{
  "n_layer": 8,
  "n_kv_head": 2,
  "head_dim": 64,
  "attn_scale": 0.125,
  "bias": "all",
  "init_std_o": 0.0,
  "init_std_up": 0.0442,
  "warmup_steps": 200
}
Each number is 500 + 50 x the weight over its row's rms, rounded and kept within 0 to 999. Layers, rows and columns count from 0. Numbers have three digits each. The size before them is the row's rms in percent of the matrix's.

# v: layer 5 attention value, 128x128, rms 0.114, rows 36-71, columns 0-63
# o: layer 5 attention output (transposed), 128x128, rms 0.104, rows 36-71, columns 0-63
# q: layer 5 attention query, 128x128, rms 0.155, rows 64-127, columns 0-63
# k: layer 5 attention key, 128x128, rms 0.133, rows 64-127, columns 0-63
v36 104:466387487545517384495476513510551537563519513512489527465518555552509581441414466460413516523551580405439484481486485473523425436466548527493490533506558469469466460487542512426492577485379434
o36 108:623560454400455491497449557515460511448415482443491614438484481513535425469489434498575453442530454457404451545537513521484569391465518481491508471521502557482465603582483584503478537494547536
v37 103:517393551451540575536494438398553463446524487596460479426525579486471465486515497471553479428548519532559523397398531461485489518500565453456450493505458440536539428508462426500561503564593435
o37 103:536607574498492494416503559423534511475484547551486529514544493492473447544551522468519494499595545564487499490433463434551511415499551370555427497456466488482470500464523524479484548441480497
v38 110:513504496439494508557506552505539504484553500520468575525594441480462532493421611463502513479479528498449505594492444493436464529513456621451551493599585495527512656428489515486433506433498529
o38 113:504422473440517422520516495463425457612567497473489511602467432530512585407486569510614552502531522469502489536508550539574484514533475499553531545519518465563524477514558480555462439503390427
v39 110:578521541508467541546457502342506493440494476549491537436547437498463538476533547541421415450475558453521459482530523519583575500443497548541545540508484468498477441405534468458498507466586355
o39 116:526523495548435470507438532455514463576480569560490541505537455506509521501555498451373451456485394511469478524471534440406470385556531490412566470539450542491575444458545510523441440630457510
v40 109:524522367460435521430521423599479460530522525477379458504423487613395485512491550551550502423515521618597488457516506496488522590456534516431584513484494495492469459567472557472523491570467459
o40 100:504513533479576469495497564526502511377501442502527505485452551531483531507401552440467461534505501582432538454483493446457494559493563393477503464376438526557592551457461438479534506522592625
v41 098:502447569474603476539442489531455466478442582455502550436485521478490465531494520528440414522535455502382501373568502481567519524449458482508641440460503441502484462407517464411501502605528583
o41 098:449512436552548522492497456517491547567488466575483448452463449464504440524471497482537563543531500457530430473532543452513566370453425586503477573573497414446535469478571431466485515568522568
v42 120:591540535490473590626480490438506459470425560490535475439505484483452587492549531584472577556488517484481536474541571490466569521519533463494457464539414648421398552546467518491526511491490435
o42 132:466439549427404486595489496593515493406438457512552491470493538519531397568522537468472489542481507550444487439516548553451430468622539531519496488484456533514553517505502470525552543582456473
v43 109:454562547601453407487504491514545547530513470465508449439620567498541523494469443379515540469562490527501537402506483405548561480578490415475486495515499508496560472383552481517454593556472527
o43 119:503505470495434552477521515498462399484454480490514492475561425493510475458586382461522407404486369598476415461622544441618503448437444500572469506517511505458461535443466445466522553543532473
v44 114:473513504639567429528560476455568508497583517503428394524505455482512496436483519473556466559573516496551498524533584591540517460466549411501532416524524502473458346543532502503537443378501499
o44 123:520497439521422567498526456459524542408567523489461486466479476555465463534399520459401383507538428535471420507472449418569419466430405510480644431433534481496497545520531465473395495517516553
v45 107:563495503549488485529458585488500489410456502492456376460523575477445500527590530547426482561447460477465517445530468515433457509440461482654500501439522591526493430616485453552476490538482412
o45 110:604554425521468455375526511545542567440516460508456498493582461538509434524570543537391496528538454524508560483498495519521512597581418524354545416494520513533612516513498420539509462598531533
v46 096:471407583557548503560528572475516424423569525544432597514468488468506583413567534559495536514353525462447537584565564536519506587592503433493455444509494487472433470554559521478442500481456552
o46 106:500469433485449414472496424417464549597428516490507534573488513519580548461499568455528436448593526444456364600533484512471491533468492546421480437485513444529493531481515466549482497509466435
v47 107:519553522509516585416373525586550544482513525497480563533397567571457517479547446511473516514445558495536493465582415478513396431521448486446526503517466607479440508542519491534538467554522514
o47 116:402519510485460490531570471505542469521523582466522439601527513558492536356567489489498499545511496544556423563479408494529530478564477499571482395528561550436551444518421503598492518607511434
v48 104:482442448447509503581433520487476516521550479475415472510484505467535542537425476424502464464483439526472557510506570584523501476413539463443498481501513548517550514375539442471564464488583511
o48 117:499551377476540516548509518491408523513575564445474465505529341475505602476542466480441476559512490468450492545447474485519476512535491557531589503439525438502464382448482449461558508501478388
v49 107:452492638501472535537495505492518449491465470493492480481447461456536527600464478526493464505505502444515578421600512442496479498634428515655490485461559518564611443430516452512451591555510498
o49 113:436491493645439444506510521550490541538566471539538606483493497560485387457557496474574513517568485506483522441473503488379479486513498459494489448584563432564393414494481444499545469443463493
v50 102:495531521519468420493557506486586495531467476506509608411514487463486560425439528450533483475394512523457447577445560620531577588568629521500611484536509522460506484532443573591445448488416531
o50 099:463408530455536475503446467552542439499517510487574415526485479448498508438512572489607541478501494461532559477472524492516447576522513508453435459549511500543470497429563575463484483414488401
v51 108:439499527493539493472540468463541523482579539487463499473545525574483436558506397446541490557471501568491486448583510530497554503524432515481417433507439535521462495462512519387500553552613479
o51 105:536435575464509423498460520479414479578402488497599422638491466468472474540497483482438525508482493524629472509491467429558513498511515450445544506430541497527533470440470458540448421516613418
v52 108:490492490500429456516487534511466472507512476542621437501522453476487554396547528525563585523456595512408549450478459570526621512564510502593478584524454509386489511439507500527511495506561534
o52 133:467428450481546502536482499586540499499441510566419508490497548528528457459410542525337471512506476446429487460499516603492460497556531506536537488493524477528451512592486537456528445571529557
v53 102:514507413534447499431524455453444490599457581527514486482476548523502539511519476477523522487475498517563453412485502482414474465391510533489529481501514532459438563473583455491558524472583534
o53 106:446506536434475497465525518548480501444548446522488451495507489399447489519480465491502541523429504470492538498491553540535502407549514601605543554466491547488449557530476534530521450573498489
v54 104:392448485581531519511439556530505489491486500598483556495447646485490513554505448603449592464565537457458501473542478436490387585494528491550454491488530532423457445502441534558451589526520427
o54 108:477565565459492511353554433553524574570490470476538513547474452605471552492569559426519539509489422517466463537624508639544501443482481547483552542544497434447550553533487508459439464571473411
v55 102:586461532490524433564392492467512426461534415513511459453473522593519486594443523540510447493535419488462459432492404504515450430474458527546457495578579413535593642494513502577562502468546406
o55 100:469555466460529550467409562511482416555613447533460543469458492499512503518551472557462471524628518459495434507479549527397593493499456452545519484511455496538376475440470582468524553503442434
v56 102:509529449522543583499487521500519504530443489482488515495515522510521404512519464416522460561510400478406526538586582498532466453452460536490475511380339495488442551475530571589468516579509465
o56 111:564499449530563559530545481416556540555465507568581513571559521562475555527471488444447542491455537557379496612478463557427566457512448473429468430445562508530511487390462535520521552585472499
v57 115:466457534573592392446481594433519450468544449537537500469454495456573400520507363547542514482453511473464500513459477439465483511480522465569482417460450505531599482468552460595459448482570459
o57 118:582513504480500473433566461608570565474470449503476495512488518576552410428538475442479490507478525506532562543501500514414590503515424538494550489553481477502417508483524505488475479535459530
v58 097:471526530529458628563504531518588487492513506550479469491480605484559548438367552486440528490453513500483511525549465560498468553524483439500550435495469593501479585396457575457471554530436524
o58 097:415553600531384463485523435475487499429386556429480547467488502458508487495509542464571460582579469482486486512462539500488512525529573507472504520470517577562449408505599456509441483458448491
v59 112:508570502556478447458507528487506487502546554491462525535466409511582478531528534479588469447530464463536435521387553543496521452608498457479594503535513549471525423557534564474429475565432543
o59 132:552464468532409509622531494452429566441436531466541464452422514504472521483578459482478516515510512454454529537489434486486495445410468472503464463392459534526402510435416502544429537447558460
v60 106:598484534455456485572498481475564499529627430543502492507497601522560492461420608401479527568448514459493467472535435583501466544481503495544495434504521471475441484519465558489665577495582574
o60 105:512558501497502492468552464538429474528539496461384508454462429470529355506409512526457437573586503490555473475463555444536449447684498511609490495407466568492511552536543500527542500479429463
v61 107:455515488489518541529498532532576485478505481424490477559476518485600458510522477504464483437574395566613466588547449481516502521527559475491463476460509401530482487496498490599532438515409567
o61 109:494535559515443570528502493479577586554584503505532575472457457491460445507512517458546503455448468495488411492612513473474529536508578436530454429460521454552527460435598502470378622419571545
v62 105:545534479541575475463528396500505489465516423437458530483497570519421455438472502469557482430558505484546454528536489529556469543501519555510490569557515454434529515387483518500534537495460499
o62 114:485556525491532456506448494451550478510478614580519464406504473500447472498389458505560455520529432498470568535553421497464488517461531577449424489533507521487412489615432526452494509511448508
v63 108:585557530427566456553463470531480481524518506516510493448527523466411484529499526413506519480449562515450581550524508527392550513548509459522470517444453450618467440562499516410442665510506461
o63 117:507508449515486495438456492407526475570534447537540597533603524540467437513477460567516463503489474490517563521436550609517459488464548476530473495482458496382596441473444485549533623481545468
q64 083:477565486448495452419462447572498506450463522470383594508436480545456580449531461503452496569593487452518441449469555420542538447510501446447465513619530524554430541436583493580507397439444456
k64 083:466567452443497423408463476550524524561498567496408494514511461454507607453516592554468435549549580457540533460476540417551489446594459452422445459536444452522400540458479559503462485477524470
q65 084:472510505462505541497485527493570517428469600529502527486591482483576468500559513542583412528480505535472476546513528427505523503511600552507529543601454403590512442510493524435474484493442532
k65 097:439594485505559628568448530540536445422552456517476613504497485485481446501491481552532367446474573550437500465510554434515577504595485513495515500498482526577480488515456513377519556386456501
q66 077:388439432427507585474525548534477528442398562569505483496605463534458473507466438509539525526440500495426456441535474502518500531577544466524465534490453544425465507541437511506494530557462513
k66 083:407554526448530539559529547429535521510438545518591447624555496513513550496452449514492485614511500537475510504453512493551528570478559467480520592481559467551486399487496521437533546553475532
q67 069:481399526609471477480487503506459478480544464440439466444483436500480521491423614527429538547604424327555472539556520567509456618498449546481585475497576516457459515494475524425521474506518442
k67 080:500486571516471523512473434493470472554456512449469535450465475623491458494471521469480517511580420519470418581498480490557466500352478499487595477517488496433471540509504555548476423578538464
q68 078:512538532514454541425414507577517437457571525464460541467521532548518530534554423537570463519443470531504467527465542510521502454519458627448489496589432423530444540499482621442482525524515545
k68 090:524523548531524611475425532533415408570557486509458618444520498449555511506480446551636472537505522485476489451548585422543593375437473606484522534596414442534539522481444542467514439484510462
q69 067:402500495484540618542508436581530442448512535464488516519474542476547599476501425510526439538475511481525395385525546437544445451554516542536438560532554396444481475489574454498522462428403486
k69 080:434434493495586510455436533489491527516578592467491551534550511475551535437516516484597491558525535490554500443592553440589619467515574512549503468568435462534520487491505529554465519499484450
q70 075:414414534494535491498542438438556510439426475572494560508552457500513449483510513427575417493469569513589456552466407505510481533589529555541556521558549467575564469596480517566492570560383458
k70 089:389595491526511593496447434477560384450487509601405572456524498497486395492526451505511405424492532506498419518562541490479531541512553448535477548454488462453626515564520491446548579493467551
q71 078:529549463463483615484429449471392450417518394507434481445466538515600554550486466588519588459482627525497493454539528496486533506547499623514420552543458478528439500538511475438517460446514476
k71 090:507501529494491534476406553442416524571510465408456509469455427571435566486474530522519512488423555552490519394508590443542504498525494618470539501509511502567469549537477410412542446532508433
q72 076:498564416533570474482524508387478501470530541552413398442540479544466470442398517485472549497541537421568611481480435516552379565547545450531549479477512536515499548533589505549508497531411529
k72 086:473473460501518467565472471371546491542483476493487534472478495461474549459361582418446488475595446528534485635459437530502467548490521543608504521485505518464558511574539490559534448557386525
q73 089:571537462537471477536532572575492493520531509509447556450537444495454418466530468471480566510596502507470497538449504532420603523476548443459533556521439471546366535492507523531522513412505629
k73 101:546490496449481499576535515532492499452526412572530472508518475496498506485467504564443530497542522414439514530530442475436576577480485496414527522484473468581335491420492553477530556388451552
q74 077:477443455470522549483479521540440481462520460470392650494479502490473503474521470522524418439544550505494401474462532489500504538529529477465354545493559467534492578549555426486569514418455474
k74 082:487494447529519536435402481507542537574566466549459586493517501604491542487502487520564466515525591459460519433474537486471455456523550481409407451533421398555484497445514414541584551484562498
q75 072:495529630532402473437399449501496566493402502411547505495553437506553470525520533563548506466509545502420532526502529524479479550568498526481546475394479502589491410460457465482539405464538406
k75 083:453544587521458494547481499589552498428421520429532408526427452501425411563475517517513472472483535561432528466459466460487387562532506488436470441440506520488436458534484485431561531479517570
q76 086:528492553506503544384501541485552582525425515487486510550561471640381586613564470485507521577527510590452544466466404527498413478537541566449511400570536514474506563488519441510559552574419532
k76 092:542504505525566556488430513498450557475492483446467454501517576495486640528540461548551465585495559489474493477508497550458439432542524583584387550506555579411515495390507442610532502500463481
q77 070:494513453435601429582542520504511509501471497547532537493433503460554531494533453421526453491511530488487558531505533432493521495404544390564381565457470467593561427521507495537515513498409469
k77 078:509536461475524526552497495461586580395589453612511567498498535506557517464515475503519469445533461548431487513491436495427514471563563448549389519445465511500544501476475443503472505391453488
q78 074:508456466498522478530444491505373499495510517514519560368524527478515565456546550479519534520502446542546602533443437516452512483339375479480530517546583503567414607472611488497546509456484472
k78 087:580553379506503489623424514497436498511490437556524471369392556452543486457563466476431497502576478496511575514532553529457443464402453442545447505472500541502421620489410524464453473480471421
q79 072:427504516528529553563506536615501461412480553465449485493536494473599530551473482524472570608530430484579524559520476501517536574494502562512659533562454444422510534498400553493470475551428529
k79 083:491584561524537582551531469579533449468497485539478555485476446444424479487498476484516441550522423525442491513578430531593570540451459526520556575473470504520493545537423534490517365503477488
q80 073:455489635485460508536554518470528584501457472493606462562517528499511513540511529554582485574503558582502557537522450518404545513549459553532630462462454540366453436521400490411489515531537504
k80 086:529548563540507542496550505534476523400437499477543444562488571510441421564530469507515499533502529583469571465610448492487462524536476423539562537457565610468535505539515479410512519453477499
q81 079:505526441515504583478513591599479485460469494556424542472520523492468529563559445520475480494392470460571491439464485469524490486424535432503481479643565530613531521492574550611547552540522676
k81 088:467447502524584541562440529490528516589549485563554590474467536421548505534510487490511520474517499464464544506429568498526572443445544506495474532548459456560439477412452516531538521472484543
q82 072:551459484526531587474484573554400515596444510515523487432444452520467488445584461506521523427435491455451512459512526436593572437373474501504377531592525609548341519428523463460506511511464528
k82 087:480402512507485473502426565436451513559460452530538402449496527532563585443556506495510583534501617464464554512480574540431469412476495456481451510574526539521396522479450525440492551428488568
q83 078:437413493518411529510493526534489501531506437484493438468574482577554506489537525488487536598457540564507549516466442556460472474493468596490466515609533534475382468483518480464523473529381470
k83 088:483451454524476481494392512551538509525504355565512450492532528507551506519525609510516532470501432601492473439493479524514455487483498550504425546533478504502492523465625477518451519513492478
q84 062:570570498522498458582525539538468512552589498521482526480488553481560471557503504436359558436406341477590500495446511495468554511509456574485589479536453465500538491495553555567480505531591589
k84 069:518486512555441482596502507538508447505565391476511535396432498503547499545530497471404563478467448484482513500553486570439521528405438578502593529514495435430518578507472487497551416529465492
q85 076:531505609554501526515467471439481431485464430540436504461428568496450620566550509513497548498455542506616509501541518547483499514341472550474459544562614492487483555553513560466550572447558508
k85 075:573511537554475607509443492453383472675549463517481568323419502506456506487585481465491563487480500466509487492537503534494480397349453519481502465573454479414567573521528507505485451506542460
q86 086:415434492525519627605491488504542402474428545581554443530565523442453515486497466485506456447404491507472485525572548477481586498420481531513478596569501479454473487535474565401547546482445553
k86 091:469466523511557621582520537423469506539478622562546471481566487428501479507498477495524561525429494534506460550508536441448636489378540487478476507563522543544495480534510593384470583467450510
q87 083:498465490554624534559560468441466512516568551547569506548461523524468554423405490501556485526544516503554542522578525515566539525355470427519536513537578450477516479566527486460427513444464474
k87 104:556547496543556465532545465427494582517538509522542562530447525489487534437514546441513494529497497498523547544507494548472554500375501469520554383505539596515455499558436459502491515506504468
q88 067:444482570556364420488471416471576454542537440472501610469561520536555450479444535506515479484468499526517499603486514570483531536468414522461613437495483456477443509558525511476556453506484428
k88 074:515514516449455521542520432474521503497519511527537601509507524493528418492452561500549435466550441559402475508529537430415532438451425544373449392428477478523522571486476585496530492489544420
q89 073:503426489467491650549539484569529470556595474484505549542516613453487455528488473455479501437350456571469445489473549530476528522479486520544518508568488489454494484526479494535477561557570529
k89 080:482436512582509473486544489563439510561614458523538476506482493474529555517508493540502499538360540480578543449528547593424509533544511565511567479510617427453539450459540492495603555538534468
q90 062:371407519520429492503460527537546422482452518528516465446595459443574535526571584590495451587440406439548498523452477526476490514501525470427572488561598490408586518511490501483508460558488434
k90 081:462503562547560544542392458522529478568482486537495580529562509527499388474600471487529468488563450609516399530458527475579586483463503459524539534521468450541581520386438470528464496551552495
q91 076:507473448484482402524503522532420480572594500501492496450507536508547447430492597504489503446491493470456521538476462509511537458386385409484475498485464637475439494555452538476466451477518447
k91 094:574489404413432452513523489474443484486430461532520536520537566522544454485525537493504551468567470501481507487446569493506529445484378440457486473458520552640419531544439543452477451541558388
q92 074:459570515520502577438479455488468537485420547508411522567499532472431524530511442525509506552451435432521457455534527511493516464524574525427500492582424411476601530570544589456474550505524579
k92 087:514562487590538529497548480498445462555507564479516521481481444446476575535469435517464431529418536470554456497456510560521431426552476568448578559556555486439515472611531483525507535506551580
q93 071:465550472450569475469533539563544608511549468449605478603520522470493465527532512413594493549521454557403509488384444467435486512542568414519486505398481414516472495481544532546474536444486437
k93 075:517465434400495468556543542509520495361554458540542484547563571481528516537524454475463486521538490497392592510500425518456497469589502466574473538406536529518504497462524529513535530467468526
q94 072:488459438481490452442464433506458457521528579439465538508579538484539431526488518484437536493534488564553522469416443552528456508575572506504481499422541495591484585537567430642583481546543448
k94 088:509543381489487445496523546456486479463485525512530433489517431534512524456456461463400452548414425475553544528456512576583360620521565444547473473489563503432592496511520539499514486582500548
q95 083:585448554562523475456491477562491465569444475510559496461452523526462454571553534519535532453436482472527522500515550540495526473456467386451429531510531596533444376528477527481465533537663547
k95 090:544435616529440430429463576518417505533509530526553450527492468579546482537561431453487585531453525482651533445424569529514443465504546459396464435543544509552492408530555490497525565511609531
q96 086:611510545543486480542499527514526469576503503449483533454454496493449449558503475540473489405482483538471526511523569528503491582486553461517530460520511503497577437488423458502557536606586554
k96 099:450473553591481511473489484508506513543550489479511544530495397551487470580490453557503560491478496504551537521435539601457402517550545526498516433534562423428587460451449509553606558498476526
q97 084:500454571518511555568464535610482476366443522436507445451487547432486543505531471486515457562456420466532551488563472456466516523453453458468490551583516585462473518590499543406434452385536421
k97 090:522573574572470526580416498558496494524428539553538502490490479510405580539521478519496474486483458586560495435534451516508502414557484422424524471534480514520505492516524561468448512489561510
q98 075:493488504549537556448554452409482547551469369544491524528437487577478583387495458595564528502510559464519575479498570492509588466389478480430523455523595511454468535406558463510544443468516540
k98 088:443511500483500487440531508455378633613531529467521536470493557460526517458534501512519575498550567480541514473435535528479481508523451559482458431465474478481455470477490410533571592447454464
q99 076:492565534492467565438464546526492499368505518467424486531545500433404602550488426610477552475529548407426434466511491583407539524499528568550437582505523488490499560505440558528572449535579535
k99 091:562525484531541531550553513571450492582442454505480434518456409542415548530431491472430571527433510466531501461448479552521416564470560502447479540587524465445443465591463536494504445536478582
q100 080:519498572543460443499429446597519465526555537448565523559577508471431489570481535493529459520465411546496519556413481511382508515507423430393536427463579547403496558495485581486557465590647547
k100 083:489487476515463448427469513590438408509444500524458451511516469478496496550490365487475551563488432418588535496469433561460497415482492452515537428532508497463561580497481583540497451527533450
q101 079:558495583552454508485467504368578472509553526557474437543537486462417451547487448553549535416497538460513485509455564559510521468465523509502484496555538496450527557519480482446491538504545597
k101 094:509454539538502584525504484389446473619563514561527489468502464491429513505464447567534515482457571520503473536527499569455525508414558612555489462547497465392585479538466507493541558476474544
q102 082:574606523571546559434467471512472436439527514475429574449564507480528529510479458504418512524472425472513497461501462597475495489456568591466545529594402501514579478587492621539520537503595606
k102 092:614583468580539517538531516516423447529535470469440603410514516517479508551486445473467512476458402524545503463484510586503423490468534555439471556524442499517493523619507589541459417473553492
q103 066:563459477514450586534462603528471453508505479471492478395480538531521501513537466495426513383467494472499465556488596487586507480446411578509481526560607544659397599463575484522542427496541555
k103 077:523418536572420507575496558523542511596472520548572426384393440499535515539453551478500490450360525459475594470526544492432466506409502498430475495592529492489409502493491520461518551498536596
q104 081:495420548647492493569516533501500468586554502542526521442502485516512509504548473437452503519485438474552490517505521550461524404376475499499492528557547474461525533491557568463527543500547558
k104 089:490491499529455503506460498513438436582512474559491488381473486469564480514537413500548578503462410497503454547535452532465519448342515551538483549550464454413492546517569547480366539488492508
q105 072:490479511513427494600492496507578465557429458644503520464433531478506438453455527464477442517498505484510436497520532492426545507402499471544388582581563479469472519562572486526528516531498458
k105 091:478514449505486465486559459562554493584504455592513506463466486517499561519508553448469486533423514425535459502527452607368443481519490429442492502604518468417520510530603519426417585511547580
q106 092:512489485388538440536493543485556546482438513488526557516470543544508533543586416422529419580491500592515580511421533475529533407508547426491459479467493483543560557485641471535532466525424408
k106 104:477591418512495500548413526438580536423534516530493572503567553417515528494581443524529398489508461590466502497506460437519489409519512480578379518467446506442552597426485479497469496428477461
q107 089:516525474556425541592483532478524459547521552521505464444539423532495451542513454498468533431497478535460462560561503464489518551503439616537516572570351425572399456470459552419548567421485564
k107 092:510483537552467584533472586481509418483516437611521487447473449442503492588430538533539513437509438516363464520578463493416559558413463546452500540530467434509475538501523574409524458435452592
q108 085:448514530524583570547514513530521580477547440567440620457455506463523560463504416470547392531587535490508445419506507501449512468507503518594491516568550329518498572495563462528558564397443548
k108 099:434531461545598519476435453528536543525610445553473608473440526494514541483531462549595474545572592447427499490618508511438548499470555505558544499538481418499476511428504452461493535462464528
q109 060:454545542440556637598518492482544579470445469516516576460522512464465543500532425496499494527517546549472381444513487493450505554575562558601513503487494363481612511527497532541489570439453498
k109 073:493572497608498556473541453536521495473561471535472467502449497450452565564512439489492422479459505527428515474605438560404436571500567492494517577444540522399531490498517451436517533469516566
q110 072:450418567504518511536489518573479534512603441456576544508481512484528583426533479489538449584510545497430478462522501413497504425512496495435504468489519491489390535391607400551465471452484461
k110 089:424450539480560481462503525547489536492473484459525530576529554480563502425599484502650528557575539502481549484522527438559621430533469538595539464512446472607433478400467469543485513495472456
q111 078:556491484564479578543521553526421494540542409578561555524524535518513436531465484471530502494355487531448508491490492526424525520437525469508482559575454525486430497618499607450530585503604560
k111 080:506456458487511469581533543442426500525546398564628608409485556489519537564477434495515551521410454518490548489450513587399522394448483510420504479485488463559439503591572538465546505511474518
q112 089:604507486537456513538546480528554481505440489597484425502453520516472465614455559480509504469417487494504615540622475521482471566523435517559567478582494545454524463567437488420510529562537570
k112 093:526497577520469442581522436520525581468459507498569478477419466505448566563414561428432536520408517499520452527480510574389417556540436543421523507588563487469509483557549501458567511561534545
q113 076:460483508534529551474555478516512523466551469419486434592470417458413622500526402637543480501504569475479511419545527516462538580447538546543455581447518508394539448412365478458510459441466538
k113 085:508543540603571529378494503521421555547516529523448459439498491488434505467524544510566685554587523525537524507482446487583512529489533525510482500550427458450543403514544468487506478428451583
q114 077:517592465435606454496489467589464454447358503507440561436477508488484526477523452462518477530497496574564444449475506495525475469548547458439436520473450497439609427555514592523451544474526488
k114 083:528631488461478549439488533535520454469509524427495589539561527485475520547559444440464447554547391495567484382542459459524443451498504440454432583436413534538520527564534457557418479436605443
q115 077:545489432507513594553526542464481449502517392499466472451567546478472564547475463537446579460482466490423518507508492487473592597448480574499506480520529511407505533531455552472572508508493491
k115 085:553475506457532592606447492413445509527478451523526548480520522590495578495446538539436588505488459513414483506493501497463534485475413603516563488475554542511494539456441488517533394525484429
q116 077:372508476482423608493501451500556492551491420512456495494538503532559480500478506543537515466397565562476461502485554577495398529551503556514476520469595485484506541463570457467587509466487513
k116 092:459397479537393445467443479506527537587557478474538433483426488416541470539439636451472488482447513564485534445493503517435412534432496543498435539529502471452483538508573474461443543526518552
q117 072:505590476503421564545527516517484390577526471546493504487556443470515431476548489545492564426420461521525456489413458482386558506480495510524543575574462475431515488572418597524509546517491500
k117 077:537474436490489567490582515512479486552575465613552499448512514402484467550462456532424559478466486522467494501555488569422531530513489511410471567391526494496477502560475539459532580477454506
q118 081:479431483461428435510468517454515491534613497513454500461556558510537544457496566491394540491535511480492474511496554466468543480457416590546465541536514505475411563490579430513510440485492456
k118 089:535445393463475461488466448502478506557503365517459467463473516535515513421471642517467493461486516528539497498541487476529514553451412543575512461564531513476503586444529536422435454562491397
q119 081:488501516488609513381466465536471565525476460449505519462445447502466560541582488644578483470583432475457523404542447517504381545538523493533471507398481406551467410476391516458486483463484409
k119 088:472537592496550560416459521467469588484499535424570477521462500507528439497501451511586549552682528525436563503482498473632410425520553446485419518437469488486501482472454473495493452481559505
q120 067:571447503429500548529495538439449549452478472428495574464466580501471513495474503506521527478539517461411474532512580483522594497417445512481516475420542582555458541519503492460431496469520471
k120 077:583539507479433500546550478429427505508474453470483470491373532587452543464533476507448477478464555474459504463551481516451471508437459471479524430495556522490436560540404456425534478519532464
q121 072:464553430467416564440483462457501483449520425532435539496542502556472574441447474555539472561510593538436421451498508565394532468563474573476409500521513467476417604559520475493538501445461468
k121 078:523512404406533444410522428430446590636524521523534512539545493422518622485369590525500499481446534499527520422509471528465484514496502523428450470549467489527461530572599495453502499510546449
q122 086:540463482516565583487496535493486483446509451414522510500560426505564603519431398585526595514481552566371542445538453562449500620472575579529477544444478509497518426516359489488547419538532462
k122 101:559533524553570487582487503477458556454484456476501425526529512542478518517491478522513577462491438571466589431485477541578498553481518545486512480401493532530505499517409497499519420521435468
q123 076:593504471488569441470519499486540508476496463557372480528402496518531503492460519569502552474585489419480525511568494514412625555566521477458555467562519468549510505518437511533418396515538492
k123 092:450578521525501507497561448553441556545476520497490573547509446589487464485513530524422531529552562418560446512455486531571555558603401536443599445526534444552440492513431484484575441545478490
q124 067:508462503507427390444467485502521491510505420475629552517537499568448457471504556496515479570547605518456542524464478475461449453526499445464502447409597577518431587455614429555546468516515436
k124 078:465455492361495433516498493520500552467470530519525501553530568479520478495551572447542470470518532493495553520443499413486501470543482480527410433478482512582444508477503563561522573475444385
q125 070:537497547582507477537546550498534478545552538497498508407483546530535452542528475450395496518478360456614491519454528499529483465476490531491547438564521454572556515503568556541479513507517554
k125 082:488491511475514526552458542511503456508602453497509583432479527534612514501449407450546495450493419469522470471567511487516504453454488591526525513534460456425578495445518527574484452503499487
q126 070:428583492525481498417436453431557529497445533568512556511528553535492518457488495460598435576480543561483553466481495505473391500477450409489479475503475461561430480578581465509544522369451561
k126 082:504528468486575432512540498478536544532510562474548560523493605479518521505391544460569438504508547517505617521505525543439468446551515409462414440517509526529511500495625483522527573479545470
q127 084:576532566584483602503458464469447473551517381436519502439399460560514567523480470542600516458528578535444465504517541517465533484432492571545489541535475440563438510446514516464451467434485503
k127 093:519420561561475492491510516473440529555560442464452500471418429495451560477545459505589551486483527480433477514585489475425534450413452583404477440504503503479390535508488422447478509490526516
v64 104:489588511490456516508501490503442534549439520593545478510492470563383461453448555502501446524477546565453345396545570460517469469597503517584506491501521567458571516488477535478412568572406484
o64 100:518427450551544467506471541566420501521537477490443424458448440445517482514590471474549460590496448488470591547447451542494427453448472462522394529461507523502464516503515546524458568483495518
v65 095:520538429531512483521558482503489503520434536489541576586398512527390485517546557469434481525527507579522553459497530528444465561463450495512439432479522514561471432513516526409572665537461504
o65 095:486402607486508489491454406520445496436569535501489430409461438526433545568463458441523519585588527487554485506497526517600496424554513600508539391528482496471545479511431461476548422533491483
v66 088:547586527608505436548552498484467490495494461531496426463477480436523549514394448581506512572393490488552485507518415532437494442565482485583470555587481466472477461539431489537521464449465512
o66 095:473506374499574537379502523545475485417442548471484511520568542497533490496510619544525485546458498424500419496508531467612532533500423470417533487610513507483490547515546522489396492399572444
v67 089:531510570564384490515552506479475455606525574585402513512516545490505476492515550499487516512578463503483554501516564513484520533558431524436508506543547481490470449473564417485501452600389451
o67 082:527542475487594497472513544533416526606480493567549449475473551497517461510483481459473488553443554494509577435602496444582519453551532507494517442519495506553478534476488424441521514441452499
v68 091:409525478553509410400427523521415540603445426509516484631555492431518500445485526548564544505506535497485551589478446499504544498526487492545425495473521536409507383492545549518457518470498482
o68 091:522491524532512517587596522466441526465438548617496488355466454523505490547571560482484508477478495591504434576534507475535566614461471585464492532578493538517550478531509497426517467488437516
v69 095:387486543411438427540569480480488501512555519448474533535548506450544436424409518536499502449481485498569461490516601468555463494527505504478411536516504614409541444532515485580463447563471581
o69 083:649427456543510527529529490386511469646525530479442504465523496547584559462571495633492372554448457455437554524504503533452485479437466517455544449467569488416465461405427469497514513458450431
v70 097:485478524462514416495512558478486442428469430428425533531431567508554488527497500471559507488487491483506501490541528483506564439485427499541497473551373530444445520444563536421536515534568481
o70 089:516541501518545493466503444470440444453541501580514485453572432428481499498435475522477585474476585433453427527553461555517530556542510489455498616463458449549572546477422466517460514487492580
v71 093:471457536445510508518434602567506414490563583450456462566491549520489545503399464517490508558424550512465413467453573450420542486528456536418532475485462504465511579463432569415598548618547498
o71 085:544509492498536390404440401445460512539512371501531485427540418540456484435544525522580487502637561506501532493490510532529487621431504459550512492435517519558510615457498431467475489446504518